Weights of a small transformer language model.
Size: 8 layers, width 192.
Each number is 500 + 40 x the weight over its row's rms, rounded and kept within 0 to 999. Layers, rows and columns count from 0. Numbers have three digits each. The size before them is the row's rms in percent of the matrix's.

# up: layer 3 MLP up, 768x192, rms 0.346, rows 284-412, columns 96-143
# down: layer 3 MLP down (transposed), 768x192, rms 0.336, rows 284-411, columns 96-143
up284 100:454506483461488525500498542558617517564492582523549476504502491528411452482515473478512513542489518529458529496543546434370507545573542480505515
down284 097:551536556548537506470464519466504551489495548476522454481483550468481493531500469512477577470521511546494488457534471482466544500571493466618501
up285 102:483467535444450513419468494455454486547555476493535500538516418398473515434543545495496555421547469501492494549562466507484512557537500548553529
down285 104:505522443396457572503504444507488486528478492511442465580454510535544487490484487463511501528459506449465503549489446485540500530495424436471506
up286 096:519573511539515515512531502542574513542510529487462583515532524429470560428507537498553482485526524492567482463457426489542530482525525542549524
down286 095:527488438458495475443524472463496494549508469511572553468493461555506484493547516464545482478505404485497499526542486554465443545492431451511489
up287 098:495529538509523537491603531557411487517530489513515530511506523452481396485466538552516512525465537481464476506477505480482534561579546498558474
down287 103:488461460493475538484463493547531516453461458591497456539452544503429523505537475483500513506517486574588435527481561551511478530451489510458498
up288 109:450504499558497491489525569535497490577546487457492490498443496426470500474517489455527487489466459558595464459488466459462515528495482413466602
down288 110:498489531515508533508506485536422519498554493473419543458548539504505470488487447531423426530523512463489480548460433494446482472556540495551520
up289 100:477510528549573520530484477452446504508533469535495471474463530510488515492560521456485519512560546539430424559560559490488382547418512447506514
down289 101:527448487498532515450523549466512510467607520537491512509544514518536475490478527530488521576431449403510492508528469442561497413528460583534504
up290 098:468446529486477531452525491494476545474477480541586484479464569501524537447593504531488477459495524558537487517431472489556448529443431498490482
down290 093:541473562469500546438524456482546518529524504518507500501440524572479511499532406401553415504533455547567435514489509479473496532559517535375526
up291 090:466521477522475561462518464503455506473479508468527520435535509531494535548461478465507488533423540555443514450467537534557562497536482566520540
down291 091:472521480558466503497508446490536487523489507486464474439508471455524475520511537586474511452507539521429483514498462515525545550497455479467530
up292 099:477507486541491461463497489475474554493454512538493498505494463551443410548496516514521572470423533553519540447468474487533463571518481534520490
down292 097:480504453473444501520470486464471461476529484482458505471498471462600542587504456517551465429507523502534475547539492499448525506508529540560483
up293 100:530482571512462473489463428590487505520454506518468556510494542507483516532452487552480474578543487503454415498471550456540490494485507494564500
down293 095:565520448509460418492528518525451486533570428477517487493472511551525470536541458461500495446506562467457535475493554464498519470521572501521509
up294 092:504532491439484466520493455470443472389511557489451500438428517513455466550471513471473514585452421491567546505447475549482515483565502566509494
down294 088:440510435522467567500511535510487512518547504492496484498503485499535526513473475527518618431485531538498488432501523495499525541485595559487480
up295 087:475534536525538521479565442597495525487448520504439448509483488519436497521488465479436530497502470508470482544520550520600569521479493489516601
down295 101:525431556474521498515459574505523505532519509466588483538506578506529509475516492534544449539492561457444515459556522568522477511471554568464411
up296 089:539508496524473557497511378502448495487480508456464499483490484567542453485545467560501520468505545464498565481477497563411510468507499454466487
down296 098:462551473601450470497535492519468578533589500440519500409495470537525576466498522513528532543501457483498411512441539596547493483489548522503576
up297 101:497474528606496541489454432512485471566567534532505539511511506532485404514526565477454475536559483487603487496474582523479513540512537507466449
down297 109:489484544522502553490455480495494500498473488496516523568504504479508509524583459470568567471448558489535487474468491521436499446510476514471548
up298 083:441561489552483542524514511513505522477515544523530517498532431457553558577447502489499433533481481467485434480483515445495551516518434490505529
down298 097:495514519479504463564509550485486532403380481502551512519463518523425518438556483520537447442519483484558491502500552515474473510495495527516459
up299 108:484536476513518479472451459503507463478529539441475482524467505461495425503473518499520501466370476544523509397513532485545525451448609499574484
down299 083:542487512564526476489484517464519460536511562506467498511414499519520543493546560480471448495544494460463496597500469482536491517486449433554504
up300 111:494494537609484433467492547539513430553487478518448491548505456493476505408504497513511514481571490420520413432511578507478466475506505483487514
down300 113:567526413558549429488485516495570557446507484429431490538460517499494462499533506432493422604484459528531519552518417466506494528496559460519466
up301 107:504497510588590485558508470551575521566430512519434545530524553549493454520472501530460506563459422592518491514481569454462472555539472541486427
down301 104:501545524540471539525481546470459486579544414489454513476497488540499538504494435498517481455554559470440435562440503493536472485597506488549549
up302 094:485450471494495513444508504453465479459497526476493524584451471469538391511539521469553467588479512519538516488613483536435511537539551486478486
down302 103:450542573466398508521523466495547525482443565438521493465563444499520543513439540514547464518476515484500540494526469475510555490529567508443492
up303 101:499556446420557592458554403566508451463494521571575421511516583455456561484544521465553536488501485520481515492513557469481473400469526503465504
down303 103:533524495493523542442477529455510484544487468513487501439524495569563547455438522448511502482493514501471486522503487480489427488522475517516477
up304 103:625474531555502499458511480493433564472510372490565551526444498520404617541519469473486503517525442559482545488529484465568502550439528467577568
down304 101:519441485431437523529509510465556479563509545562529585491536516460577435450519487477528481500525507511586505464565542533501468488570510535498422
up305 098:571483573461545509446488488528375523481521491521457502486504453472456467500447492469565522532532470502480506547494507516525463486521531605494470
down305 105:497500501509509492517571490516544522463529521467519572562447505506485525416528549524521506472486489634555476479503498571527498586461489430478450
up306 101:468569456508451524461577532465511444564463533493495476465511495556515448534541542564550501491458530435521443471479573571550568530505482459481516
down306 099:467526462476558466536453441439464524505514419531434511515490474441502443498492457585417458460504527440474477485582509498472494513534526471536517
up307 103:520380533491475583525436500469563535450534544503488602540478491513508513451436534513541467531446488518507533494498512461550522501543464475518474
down307 103:519559460529435535489516576569517537515505489514504488475462416452535440493481436505582545541578516520490522564496550524532472522442480530458481
up308 097:498498541515544487452507526521468545462491466452546503450540502519510563430503466583521486446444535466522518484513441443391528446505517498549461
down308 099:520547546595539502508489517456452487484460537508428455585483481482446461512528513464469549426450529518523494499465517556477519502525461510424473
up309 093:495530463453497498443547457468516510501476468484472509508505510546466550509524442520404535454486510529470576493464441466595505546470531533518538
down309 109:513446554473573511559538536525478499508489482362446508578564522606531477548463432590469543483463541489499505452471453503417506520466532447473452
up310 110:545473524504502508499430510483433570431505499616426546603511527564505466521448487500538526522531510458536488471559500445530531491455509496456541
down310 103:494554419513498503433475541499446536442528439568484467574487516521497475509496484488529534499471479518504527548522463510542519490511472487531462
up311 097:521431491513563463560505424554539523479567463516524511530491508430444526413508491503477548477533465493543503462579521472520562531480535458482495
down311 101:486491411434379563483520499500448480599506485448457611490398424543587502463516464418501455487505473519479558507557469515503521502494429532506421
up312 102:456568410535507532547536521483480510538457480459478497486489517502539544496448578503471544489498502561500462439424506480506444509509552538472490
down312 099:536481556492438469557503500536482453548498524500484497578454516554529503439494441480518516569438448541494456441467507477513474502400488421474536
up313 098:493506548492508492550510492488478530540447517472442448495611537432533451472526490508401408490444504502494495543507552487510398514588448455443554
down313 102:460523483458594531473492517453541510472497521549485505516544481483414508481499424488548478478492511527492541482503477476457540492536441527557551
up314 098:547541566565469441518505495423502484472470573509497528557492527458481380544541436492545518550482537491479515538497520433483524496433535499549491
down314 092:479456456528529525545514544500519519537437498551542498553460471501511532490553506453464463523511557504497504487397460539512432589552510496536498
up315 104:539499538497504559433511518502471470464487448569476500470587482507526439544492499477444524539470477488460474587521455463539572488534539496470543
down315 102:497417504475458466456510507479496583444467497504440520483486530501516510489482532535492539519434467475434462573523505521486615519510496460600435
up316 097:390532548497525482516526448572531439526449484515486548565474480487554443451429509496484513540580490494536533488444562487450504489505434502500467
down316 091:527489424485446506486525481409493509527465578451515504530546507487526448529476459513578452487490539408431478511482572472498512506581549511504561
up317 099:518601501563534584513508497489552460542492569531491537411496515508517529456498451573513550505509508459484457515464454511558461470483457505506500
down317 100:506544541525482478595513509429482503489517591464488568527498544552464544430533436485453538503484491490489502570541508452482521506441494523498499
up318 115:568598500476471508494530479515514503514527422468490492448503418540469485421450520506428443480565510570487480570478522545573477446429496537476421
down318 116:462439492516586419427444501494502464482474521527465567503465526526564522498486545512537464498516498454481458505429475532451537465500468512520398
up319 104:454527502510501517474478483554512525448472459587524547458437516466506529538507476555498527514506458541466580568482474477486504520521489577575486
down319 107:534474466489550453480514486509498479528507452521499510538506495495497496535493543513461565427448466565502558467464508452517463508507466536517515
up320 095:527547581530434592530485448542502572510537458497417503484502477553486539509447481469518594498458466473515533486477513510451472449531563506501507
down320 088:470439563474487461476505441444572471506504468602452515474469493578509516383419511486509544461487467543445500595496571524542525454484413470488483
up321 112:520539523455521489519567493514523505483475490506470544450493462454540556478478499501519527426485481494531527586484472549493469478497543495548463
down321 114:429541504538490478514558467584509542514510447565489505512466514505488529528562481479455534517504499440511463547436542553525513465437489492526497
up322 109:495516510545538542465472395503493460513421515480455560471497514496482536456547479458577494471541561476523510510526528500518497504538595542524459
down322 094:476475517461505562589471432448565409484460503522493495499478591532492553539536466534517511563513515436566483480490528514544526521509565537461517
up323 088:572570509499574559452486537527487464517456482476530436470526465474490535511526456545447430369475418547503471494571469526501512498479521499457538
down323 094:446470513530468505610536473511531549490483493461494511516489499519535527530512504525500501593491476532577508650498518578465477546502544476564533
up324 092:524483544544500499535532560576533542446514546591471566547496590492473525504516545499521503479526538527504402551440488516529471472527468480478497
down324 097:447503489550490529463554502468528566506559430516482524519470531477519476441459524520498534442448556573395582460495520483519506527516442427500499
up325 088:508498513549556487483574528540442529470449556448529523478502520537476498489555491488499545520528517509412512425460569557557522491558500517467453
down325 097:520511610489517530501494531440476522511474522507588413527507525497477481506499509498482438498512569562485493443530533476492429504503500474477469
up326 098:468536492449464548548467529496494497547542580519419471446477455467562530489458520494580398506551554536512479492503480490516481491472575590569547
down326 106:503503581472602469424478461511503547503427472428521441507424500461497483500544533521512555513539453535516482471506517512437508461534516491487472
up327 100:516523466525500456475471500533548527450468581577544524576410508491503498496449551471508536471514583569430501454452495458499481488495525493483536
down327 095:485499487408531514532486482496460481393491435578487552529443467480523547537494549430527535496516562429474510498422465454514442464535499498529455
up328 102:478592546467473537469507576484528552527507495509503555559496537478561492488480567524530532492493505468555488476575439537508471538478489523584489
down328 090:526438473474534510473442410496497507461464462481451514442465497612497555548494496459490508538449451551486456507457589513475505516474437455493553
up329 095:489536498442454520527545472569459516514550492578471484473469568544497512488452472518548559443481443549431492488440474458482548440424528524459510
down329 111:543471507485536501523440447475520516519526548577488455440533547537523497551475582566481469532512517540452431524491464541426419461533529535468485
up330 093:528529519426560536494542471515526546554516557529465487537517468475489473510549496505561540515498487578489464536430479473534547470477493527492564
down330 092:489467522462564514493530530510503564482518466470604410515568473480526441512458453451442542540492465529560487490413494511439490501541534401498511
up331 099:514536502456520553470571466553502476527461532466526490478518509523481464534493466522536504612523537459516521465497517511541396411482544609449516
down331 102:533562517519497497542458461449524517459489558574502500535453518503478493457445509536455509486512443485499506482436514512557518499472516480470480
up332 103:528505579448461519550543472463465540425521487433542515495457460477503462551472447484484445530552559600446530506485582476473465445479558518458433
down332 109:556511436478517562502471411477480454497564445519579551514478511522549522499437491479509539532533451448490396552485560502509431551485487517546535
up333 093:550474484571555536450468481510537522562474478468509525513535508475409443548578533547499545469516537536503453545389460509445503528533536463537529
down333 087:511521530519405414451527495477482476485507511515503490540542436573518463474527501501492454518500523496457477519542497514378479504467518489480476
up334 089:545491488455577446541478513558508501466427488474485537498503459500514512483548510503543382535470515464489452530521450410505598449513487449497514
down334 084:506512453534426522501571520447481487480487522500550444482519507502515487519410485497508558451475473489469485501389529567480400546495564514525485
up335 111:500495542522524492530526530562490605469465452539523530510506496517465444439467461516545451569443484525513500508543523536584465501538473536510467
down335 100:557607477537453489584495433501480484534553489539580555462430458515518494494558507446488533523497486573480491453529473513526527562442438470570523
up336 099:450545444442513534451499514511492519480452495493450410550495507544460502484467510447552478518444502468516575556528588526462537508521413557429504
down336 093:507503594507436523500529532491522424570524504502463338533507398501481444461507516504492489486467539466500594531456550481533498518497441444506486
up337 060:526504498536532473447538525489554591490460492550510535464465399477600549481478519509485516483550472425464504481622453485586569540457478452370508
down337 060:496480559476536444501504425521492527454452479494473539526449512513537471481498501547464477481413518530489527536412495438478487446446474462560500
up338 098:498400524482474586541456518578463512463443440455480479489536544516515518547464532481549465501495533543449456436504482437504457508497526473503523
down338 093:511465434421535479495532562370541444471447526547538489586469444496496480526483539497496505512508474537471568498573495508505492450499472508480477
up339 093:453542507482489489520619484484517482552509554491426524596502502509457543530614482525489533439479505476470448427471518459547561521443559490495440
down339 097:559463468469493517453508482502485524529455459467502503522548480526444518548487480557436486550501573520496475437511440520449503569514483511492496
up340 101:463541527528511561458374544506533443476548562444594541493528486423581514562446502559541532447501507492516430461513499477478491465472562498505429
down340 101:549498504469570520513475530485458516448512516569434479454520456516508472454414521555440526601475627555482532511429450492527464523557464457491510
up341 095:565572551482509479528518497470515486525553534480492545530526507529490508504460463431544588403438474528440479494512506517515426481528475538506530
down341 093:500533484506494463496527504495542472463519522475521467480462527470485539532533509544452521482436425464494465533512536484599522520569444376569539
up342 098:459593574436495489496532563547526485445505540410536474475484526461514497504463544490527499460540525471506423466590530433514505430535557505491481
down342 094:543481517482471575531573507506532557543534580565474533559536493594520462519550459496503557487511541535535435501495584527460480558470431468505480
up343 094:515481512491428452458475448453517523481614550524465523451470518538414469509438485464563496457469569522515490494456517481533532567486587462512542
down343 100:547540457416567484514534469493583450567497528545513449501531493509500514482515554487460491499551545420590525477565492486516513424472417475506488
up344 098:446456547475399519505519482521463429520475444540535540580475515503560512494528531499548549518437496545541498528510593474496489453553551503478474
down344 091:526517492436558484445437501451490468463492495587485449479576512489501527449486502514537494516487457453494511473537580538517503562514535484467498
up345 095:487494543477428507430491536514511515539532530499494499581499501505501434510461511486535508558433413566479540484455590492482557492521563456543493
down345 098:518533528505480498536474536520500535521477517443575493443467501474422475507553593518487500484485565412533570419469492517525471384508526569510558
up346 115:519497512487546491440518422510533575536490469444505496481415497538465497547497489490518519448571534517506566536443520486450436545455512524476463
down346 109:511474508385468526446530488452436446513459531494515574519518465506496462546513523514470538468481508528537520536534494502521515445530520597503454
up347 132:562483470513424548455474471451521534508528528572501514500555539517514506524457533563554469442474521526495476436440507378455496533504466478512489
down347 129:458559472478418456515414491364494461512475444505419512497450525536393458572570586544503454585495512410514509458439489486411425557488495523519487
up348 107:472560500469591469516579507501496501516393520443549514464491552508530527549490478517493485557541462551505544597449524522463424519495501429485452
down348 100:581500498545563521462539514491382634537580440543472526464453484528532418431544470543501487447512549508535501493546496461520502522456414520516489
up349 109:454528506467521460511546462532436492581567537560417564491502498502526487554465492437474581469504527574501535517513468479542525496493525489482501
down349 101:537456541495513487518442531523542542455536452546541452500482475467501484501547513506547431525520500418546523446565461507516504502559510512521499
up350 095:499537512488505563522475494535564548531505523568484490506480490500518462472530502556491519523532529479460427507538538446522520511481459406482449
down350 091:540457475454487392444494469442519532429490481497461511438524467505549614534485518507503449464426465500564513582532445487484525449484505528472512
up351 090:487496495546460597436530470507480481492495451468475458536476468495544478536448440531464481470491483528594460537493488510554532501504484553545560
down351 092:543507468493507450506474538464480460462541428488478489539435495498506529452489477519496504443486531534518500437549529520460573420511523492515521
up352 098:447493523603426394473455517501476477516504491473526463382523491533533489506525532463507512460555490530450490490503505533450536463549548517527531
down352 094:525430479533517587529536525499484520443540447539460502519492508542474512500486417517491508512439468529550473496428535531444461568510536545467497
up353 106:460546488491477457510530497499501514495475453468500492543511513541538423508581530498539524505474505439473476487563538573403495518477455520544448
down353 098:468449506540517491577457485454491543455443521485534455452471485462399502538520548485459471553491456489491519567510467421533551466492517449558503
up354 108:473541541603540473495485470525488487481553439516461530493525588514555522571547510526484486508499465469515545586459461470523526515514472498513402
down354 106:545451428468466535471531460454568527448560543559400481512503498538431477567414509478436502485473563526545490506434490492426543521487530484496542
up355 108:510478481478526498479438506582542500488558497500552496487585502504482446512450550467485542502481551587453466514500479512538486495463492466481475
down355 108:537502456580524443532490523456540495498434547497493523474531487483506496492490550506465469489477488432549548450445565518511497463528453566520458
up356 095:402526568548474499552568482540423515529559492574445513501516452470464477536462557459507527474429521482536454456524532518446537447575523461449493
down356 096:441514516539502446526492478490509497469533517532507476498490443533577475462504478539523544461500544481498480543430543503567442480457521504475494
up357 109:537464505494528471573526417541547515551380506485472525447497577471481441456485466472511501445505544482475530525498467498533525440520499496490532
down357 106:521471412496452557516492467518527553475472491526440504510520515454541519524549509522448530456464510502486531543501517488514494541563519499476480
up358 102:567484527439478535468514462478560546518506552549517535489505444470455558489557485457507434509510562474523582529472470442480459528479489517481469
down358 100:518528570513474516442501552567548443474486539497577569525485513498513511588473500613474477467501472492507503407450468496575497520542562515520459
up359 109:515536554483506535493516587586464508468533432566521442476497435480476513513524585481508470501501446468446493509498447475457503504528427521523547
down359 113:533546538524477505493419470471515542513567517519530469481445520533515512512484522558465546530483419498506441457500508508521490474495504483535507
up360 101:523495437543468500515510487468496455557441531561449509536523506547468487514565436468497441510489549512491425565438532484516496542411462389455481
down360 103:437498480466492543460556491526514497518525569499502531557510512552525472491476498554441501478509452501560474507494452467496563516548569515533473
up361 100:478520476512456546465505472528567571498492470528427499521487472466536501498572533433491567540555497524512503506572423538498476472479560522460484
down361 090:450487468519476543462518508528602446520532523554525455560528586459520526492532497352504498492501538537472466492570470527511456462448519483484452
up362 105:546503501519569536469534558505513450546466473475489610484535544432409634487495527449491551394544555499462524487454529433537504436537453485560519
down362 106:494467429518490490476502546461423510484477478573607442530572549476448506516531457518513492510516491427515455469539560544507438453541560525508502
up363 102:522457568426519487493480464461484466517475466498501518464469475501531541485524478498443490392485504535527512510527528468576489471568515433487541
down363 099:542552509522550475560451443581507521478541543500500440469443488523512534518452465568490445498477564499535504553447488519482479539584441468523527
up364 105:494518522416602516437557504529576485473443470410478533542501488480435476494457502420454466488511506539508564503492441494530534424501502517475492
down364 102:449501531570539518580480488445476510463501456445499499450416481474509578530504518505446441567502506547479509489461556515540454496539494483500504
up365 098:469558489495490522567511495510477454479477529516520499515558506471549459507499521440451519561482487475531544506513493545501459582505540482493498
down365 095:530496524446522475536511529536563540445452468500467552469481493452434520536449577456516471543514569458495505469458513527489471466461493506528462
up366 100:474498486529469523556626441477484516489503461545481500473456471521492463529477523520461566476471506549419484514532488480474557565506535504498448
down366 093:480542552461499550522455488515513470500522461494483464556568530504502498527549479466514492521461529421544577452567544510503473525463519481478530
up367 107:500444452488482448484466468547570510477448560481494517539370459497477449477470509552558566447496587454545507482491521502486513496568501501577419
down367 104:442409524507525496580463449580506515481550577511498491461474490514514566496458513495510526502505449478578489487533477501566567601483466493483475
up368 096:535521508507521513444507503525430557489493569457531474502468604512452472499512572516521502492466565481488450439486526451450395472513492537488501
down368 105:446494529474504489519453413411476540433485473522576475459454446522432482507407525535539516498537451505547447537522464457510478503536552485487466
up369 102:542429493483463547491457505455489535504511491553484428568517518518518424525418538502516495445551439502483511478503422477557548459564543464538457
down369 106:477503409469571477521487514505449528550536567552488525487557489517512527505464557470436501470410481492445577534520535526460441513470510495516501
up370 095:490588501440483526440505479479533478505543469522453476380491478493445497506519518485472525486503453477458570560521506509560509511470514545485436
down370 089:491509547504532558484505531428580461516426425565503531532513518458479513467532475415500513511479572495519435418491429557521468577470517427526533
up371 105:486498463532491514513519515526515593559408536373478578495445455574456424555508524517455412521483510516538464539422493395481561458548474513471512
down371 100:564495448458469590481457466444541496490464552540455472483533533543523478549468467480486511494562511487438503543519467480537461471535387501534499
up372 108:528461569554534524537541476535525516479457491461538498482529499507432509542584488489478507460568489489468489546518438463513590479560460560528571
down372 104:583460518557572514472459556460521509467502490489518417516492456513509512501485489490429486512579444556522502572510466508490514562491421516512569
up373 091:468430496566443595504504475470549523494542515589464475478481457464477530464540565526564447481479503492451494442482524455549490482483503555533562
down373 089:493498524485533587545503542513490505506482500487511475496450494510554494495510450498545502552521523496456496528489463561532517538534562454485413
up374 096:530469511432572487440451545523506438559523505541471543550488552500496509481475502519535550464530485585454488503474474498523589428575508519498450
down374 098:461553508499423504518496476432540522467496563542505586483425474485435511530570512476503505525534504453477544461574456484546470486454551516484489
up375 101:575510478499454470476478502470506488448527476457450482485518489454469443505572509530510424569457497541476464477494479486570531494537525479442578
down375 105:460424506530494606486529549565492462475561449517528486550569520485521478489453459473492498564516461469535513518513485526471543505479520510498436
up376 098:464444485513486504556521485517456471504586469489603512496527466458469446513503584444537505400563531454473542492469479513472532499498521432510502
down376 108:454388389458521499560421534509453518531528460530600520543525520508551513531553489504432455451475551509523512508417451524534559501561505505441543
up377 107:527564417486556469511537535503444439413508483540518494430591484479462455472494493482495572495458536443484503531519442431512478538567499516498505
down377 105:453477492471432437537503501466446451431541469494579521474502462446528573515567493428437424496424498518421533523544544536436590446510521459551504
up378 097:535540640471521537475479483502496498511513554568537535555542499481478504494516497509526482510536514493430489495483525507483540497466530496477506
down378 098:502549499405476473446587481506468515450473460515576494556489506515497512511592428551537498485474474474519529541447493479466465482494554549515499
up379 097:542539545499506473490534517545447477514446519532437493516508520485557526472483512489530481485485542503507467520456533464464468513458480571476485
down379 092:541459504435461434511510564490490588543473451496528456498459559522500491474447543490460471524426451483514538480486472567441548522526479474508528
up380 106:544556482542453455588506493521480494464471495489502544479566425456514460451481494497542581478508487392478519518461469468511477528547546508557531
down380 103:546533484483446463507480509500498468494494509440506493442467508458472540449449507478424468504508531480494453537459459536438533454465476472482544
up381 091:466565566430501506437494468436473496494416539515477528547487596497480487508505508493446466422506535559522439570531483571576497496496455537464509
down381 099:462514507548491542515475430492475586483491471484495491512499476510555512539443520518454467565543497460521549519431514470537463548556554470507554
up382 129:452560499473482503532482527509479561574449510608461471505548438446528418523536495486438508542562500502481498535454446552538530499486521473477497
down382 120:511460536550473460534583582518461516477495620485502510506550502516547540430546483492469538516492434523455509568482521483542504509506417514521541
up383 088:504525505448528453546543444520465482556555465499410532468554545425476426504442485498545443482511479589497527550432552506583523449466464588497526
down383 099:551563430540407539498524524500506493480485489486495479427486487528534499504521454465560522529426516479527462517549527515454525481469537499479515
up384 091:503476557468481424488521527524496540502510527515527488486522501545590478500415482562495416435486528482505559416525515484473462428489477512482527
down384 093:491553506525497501520511528484553483388478465476505485486465524499551503509504526453472520479477539493518480438503508428497467433551422504551487
up385 103:550515557490520561460492469486437506491472551562487439483533458545463502507513430520467479572538496521541564530542534547458448503480504542485461
down385 104:459469487445448552487425537441431478478513541448430511504491479619519515511406502477465522489516485522458475485538522552489513571513487550544506
up386 095:543402521536560475541485525513470515473532508524512529484436476558496418469510480511469435493528550451515552504539539537514465537462531503484621
down386 096:401504478484493446518477547515527500481534490522476482523494465467517503563534546469507527444528559523456449474465528459440589567509500536558441
up387 104:523501498437495446564513462526505487395418513498560464509505522464380436493481523543483528491510484470509527491551519487532470519520421540527533
down387 112:480503454466496516477515463546496500499492510509475530535498526509539500523521462451471494555519477486486532542554509502515567491520435532561474
up388 092:459546448457424475467455456521540556570475465570455464441457515451461505475521528537452395554533511496517467410500482536524539521448429417491425
down388 098:568467490505469501508462535510466494467519540482458462486447463507540519488534454534506505511484490504417567523540544556498555547476482464534527
up389 093:499464542570390547585462492582485560479511524481441425527539498443528523468541482482501475461463433480461495424560546527527410474491476513479494
down389 089:492519480481447497525491518497504530593496440496480514510474462503505498472490492570490513494457529451471494483500528502488487512466492459525498
up390 097:491506517507470527449546445504511444550482517541553525403474554488529457507559494484359541481548513483546515558492568437458530488480498515479556
down390 089:503491408491463519539510554506489449471535480427408553487477442521531515432529512529511544498406581453551522492513470476497487506563480559448538
up391 096:574515501531490491453496594528501537525500481475546527510497537471482470533561553425505519485599502450515520432489463468524519482479550527524493
down391 097:544482498559565495481466497505498488484571512476558529532446483566537449438564486510501472476452587575569477483468494548459396510483468528495555
up392 082:562539462516474511456552478528427510519497424515460407505502480577539534511532489414523536469577498483444597484477520510521476495503471508523478
down392 091:532530506532494524533471527487518559470501420472595526427480506482484515522533512511529466436459482580500453535487472485462481507461496505499542
up393 104:455479529493451525532419478542470546488523501447478556539472535408453539458552495538511492628454571509486517503547480468450455448500507512546549
down393 102:448545454553506437555479485514491522512554540450526487459511493481552451463534538548449488521502381436435524438545493464449541494559607527547492
up394 091:454491496513488510514487453516522535481517470526424485508502450486568456432556407521535519493511497552528568561454462453582395456498457429566490
down394 082:496422485489543474478556517502467454487553480378538474512559523502477580526482544500505473523495520520482491474490546484484506501539522446491516
up395 102:514554447549566459508514515535522468494482482433504548509518519514528500462525477425454488494607516522476499415489530483479514387605556542529462
down395 102:505533540531538497483459490478558517521558511533504544510486502498462475478492497472562452505481417492524482597499513520479547518492514495488476
up396 083:544482570480447466496517431541456574487522469478452481529538474520533512582429543461501574504538498519506541446439501460518542499577528477539500
down396 086:469528466457449477498530466383477530451403534445583510503486515527498575508519575461507513454483429494513552429487483537475440522502548489505492
up397 097:533476506477565466516499552526494494519530572467532472535485549520489506565497380515521544512421514526570498505536536496544493516496536485470484
down397 092:528559477469440573487590500429584491479531473512561486475444504495533531412449500499462467480520514482518500524522478537482427525535447445483430
up398 105:520458420444453500479494538459531443548403503477471507494474464469529655426428461481559476490504512516461488483490550516467526409479580420466429
down398 097:546504477524473408515495478463393543489541484536552511465441453552536552529535458470522498530465488469517545502513479432543424526520525555538567
up399 092:472550517462528515451496583471524428452481494467573529483519469448541470540497567465572456492431465562454538460555541536466522514536516510530519
down399 099:480506429510502580537534513476484548496511547497435447513506450559474489527414490536546557518508458460574424499479521519467407551469484542517549
up400 098:443554505491488475499482502468554501485499464478523509533445548410566440426485473548471388506545537497491506534467523493538443495535519445501558
down400 102:488492500508471539482491522550533497501541498498420528495526485445499554579544569452452509517551462478481510474459503480500554496526480485467514
up401 104:510582541423415495494498468576495472509464482497535552531468497558471485421467521461476583569469501574553523550491499408530525457433585503562512
down401 106:510500399545550505490489512507456477477530504484461552470413490512523559467557539524448471513367504542495545489496491521512479497476440530524507
up402 089:494452455556471460465548515536474520530529453457493535440501554528499473545432495493488488566395460479515480418526550507513493471554529501484556
down402 086:514516497581485561517475536478543480469496467530500496535415529519536551519460465541450492492562501450515533562418418511570498492539439538483570
up403 107:474536557519486515517543483468510493489509497534526513480431468503458487489515483501504517550490583560522488488513541448380557528506487529480563
down403 106:493487481480527541454555423474553536516449469502499456544418483498544492525538423478530506405497495520584465453517575475506522470546493490480442
up404 106:498501532467521481531405423505508517594417507573450530513535464465518414404532407454502482535540474548508475486492471500529521504484532506506534
down404 118:469457398518450464456495531552492492445551414446545439582504487490540480466537558473523551495462482620494466492472526442523513517423421489465516
up405 104:424514480555492502499450465548508520506418462515514507418503537561553485534457577489500499490518469457461425512497498459507420493576500478501542
down405 106:519508473468506510480455529512490496454543439503472433509410516534487462522486470525563520480437533548482485490495457430572535473516569592523428
up406 092:498540625476520460503439444465483519454498576464572473501588438518544461515487484532472526532515464530534537523483485577523503521485585446524547
down406 089:488463460524504625518569451521517532511493440478536527556461466455520498495488466524501456596480496474552550540521392490520522486565509452486531
up407 108:511605554481498473469501509570493499468474519500442558537457499551504401577509518459526520481572566491466564531551506491492516492500524523463470
down407 110:595472492463461572564533595492452413563474505529537564519518470478511450450483522456571468576534540519491549492520452525605504481513538429431533
up408 104:500529494493569494449524455485547488524463461486510522538484456506504543570543431579479523496436446527426521497537548458498496493535521506468462
down408 098:506505528431546488557511490563603503510524526527561494507483541440476463521497501494416567523503435482534462462457572494510555514569556492408535
up409 100:526557475557546505474599376535494420489430516543484507445515542529463504541453564403491553537444496443460501566527442435577519551497502471531478
down409 101:461512554424534549496470481472442472467558540526608504492528500479506591465406570494482509508456471432531526545523547487386453494586452533481506
up410 091:503490512448507483498467560470450457530559479496582489501466510479533504494439530457530500511517441468541418503494405481451488497475521465506529
down410 096:501523510398501576471500585498458484574503473550560472452454483517514425473415539499495608477536432499552480514489496520450530513536498483461477
up411 110:544549526533431489517515525509546431494520554476462504541559506452519451467496558522504461442527512473476412420515482422502459536498461464542497
down411 115:523448502531567577464481462533422526555518528492479467462497539542471452431468492486438471508527498549545501458454557544526553496475478555477511
up412 089:489500528519455528443533455502533491529462521547435504586443501418535534480474511460518562489540380588427465532513419522472571568494464538534457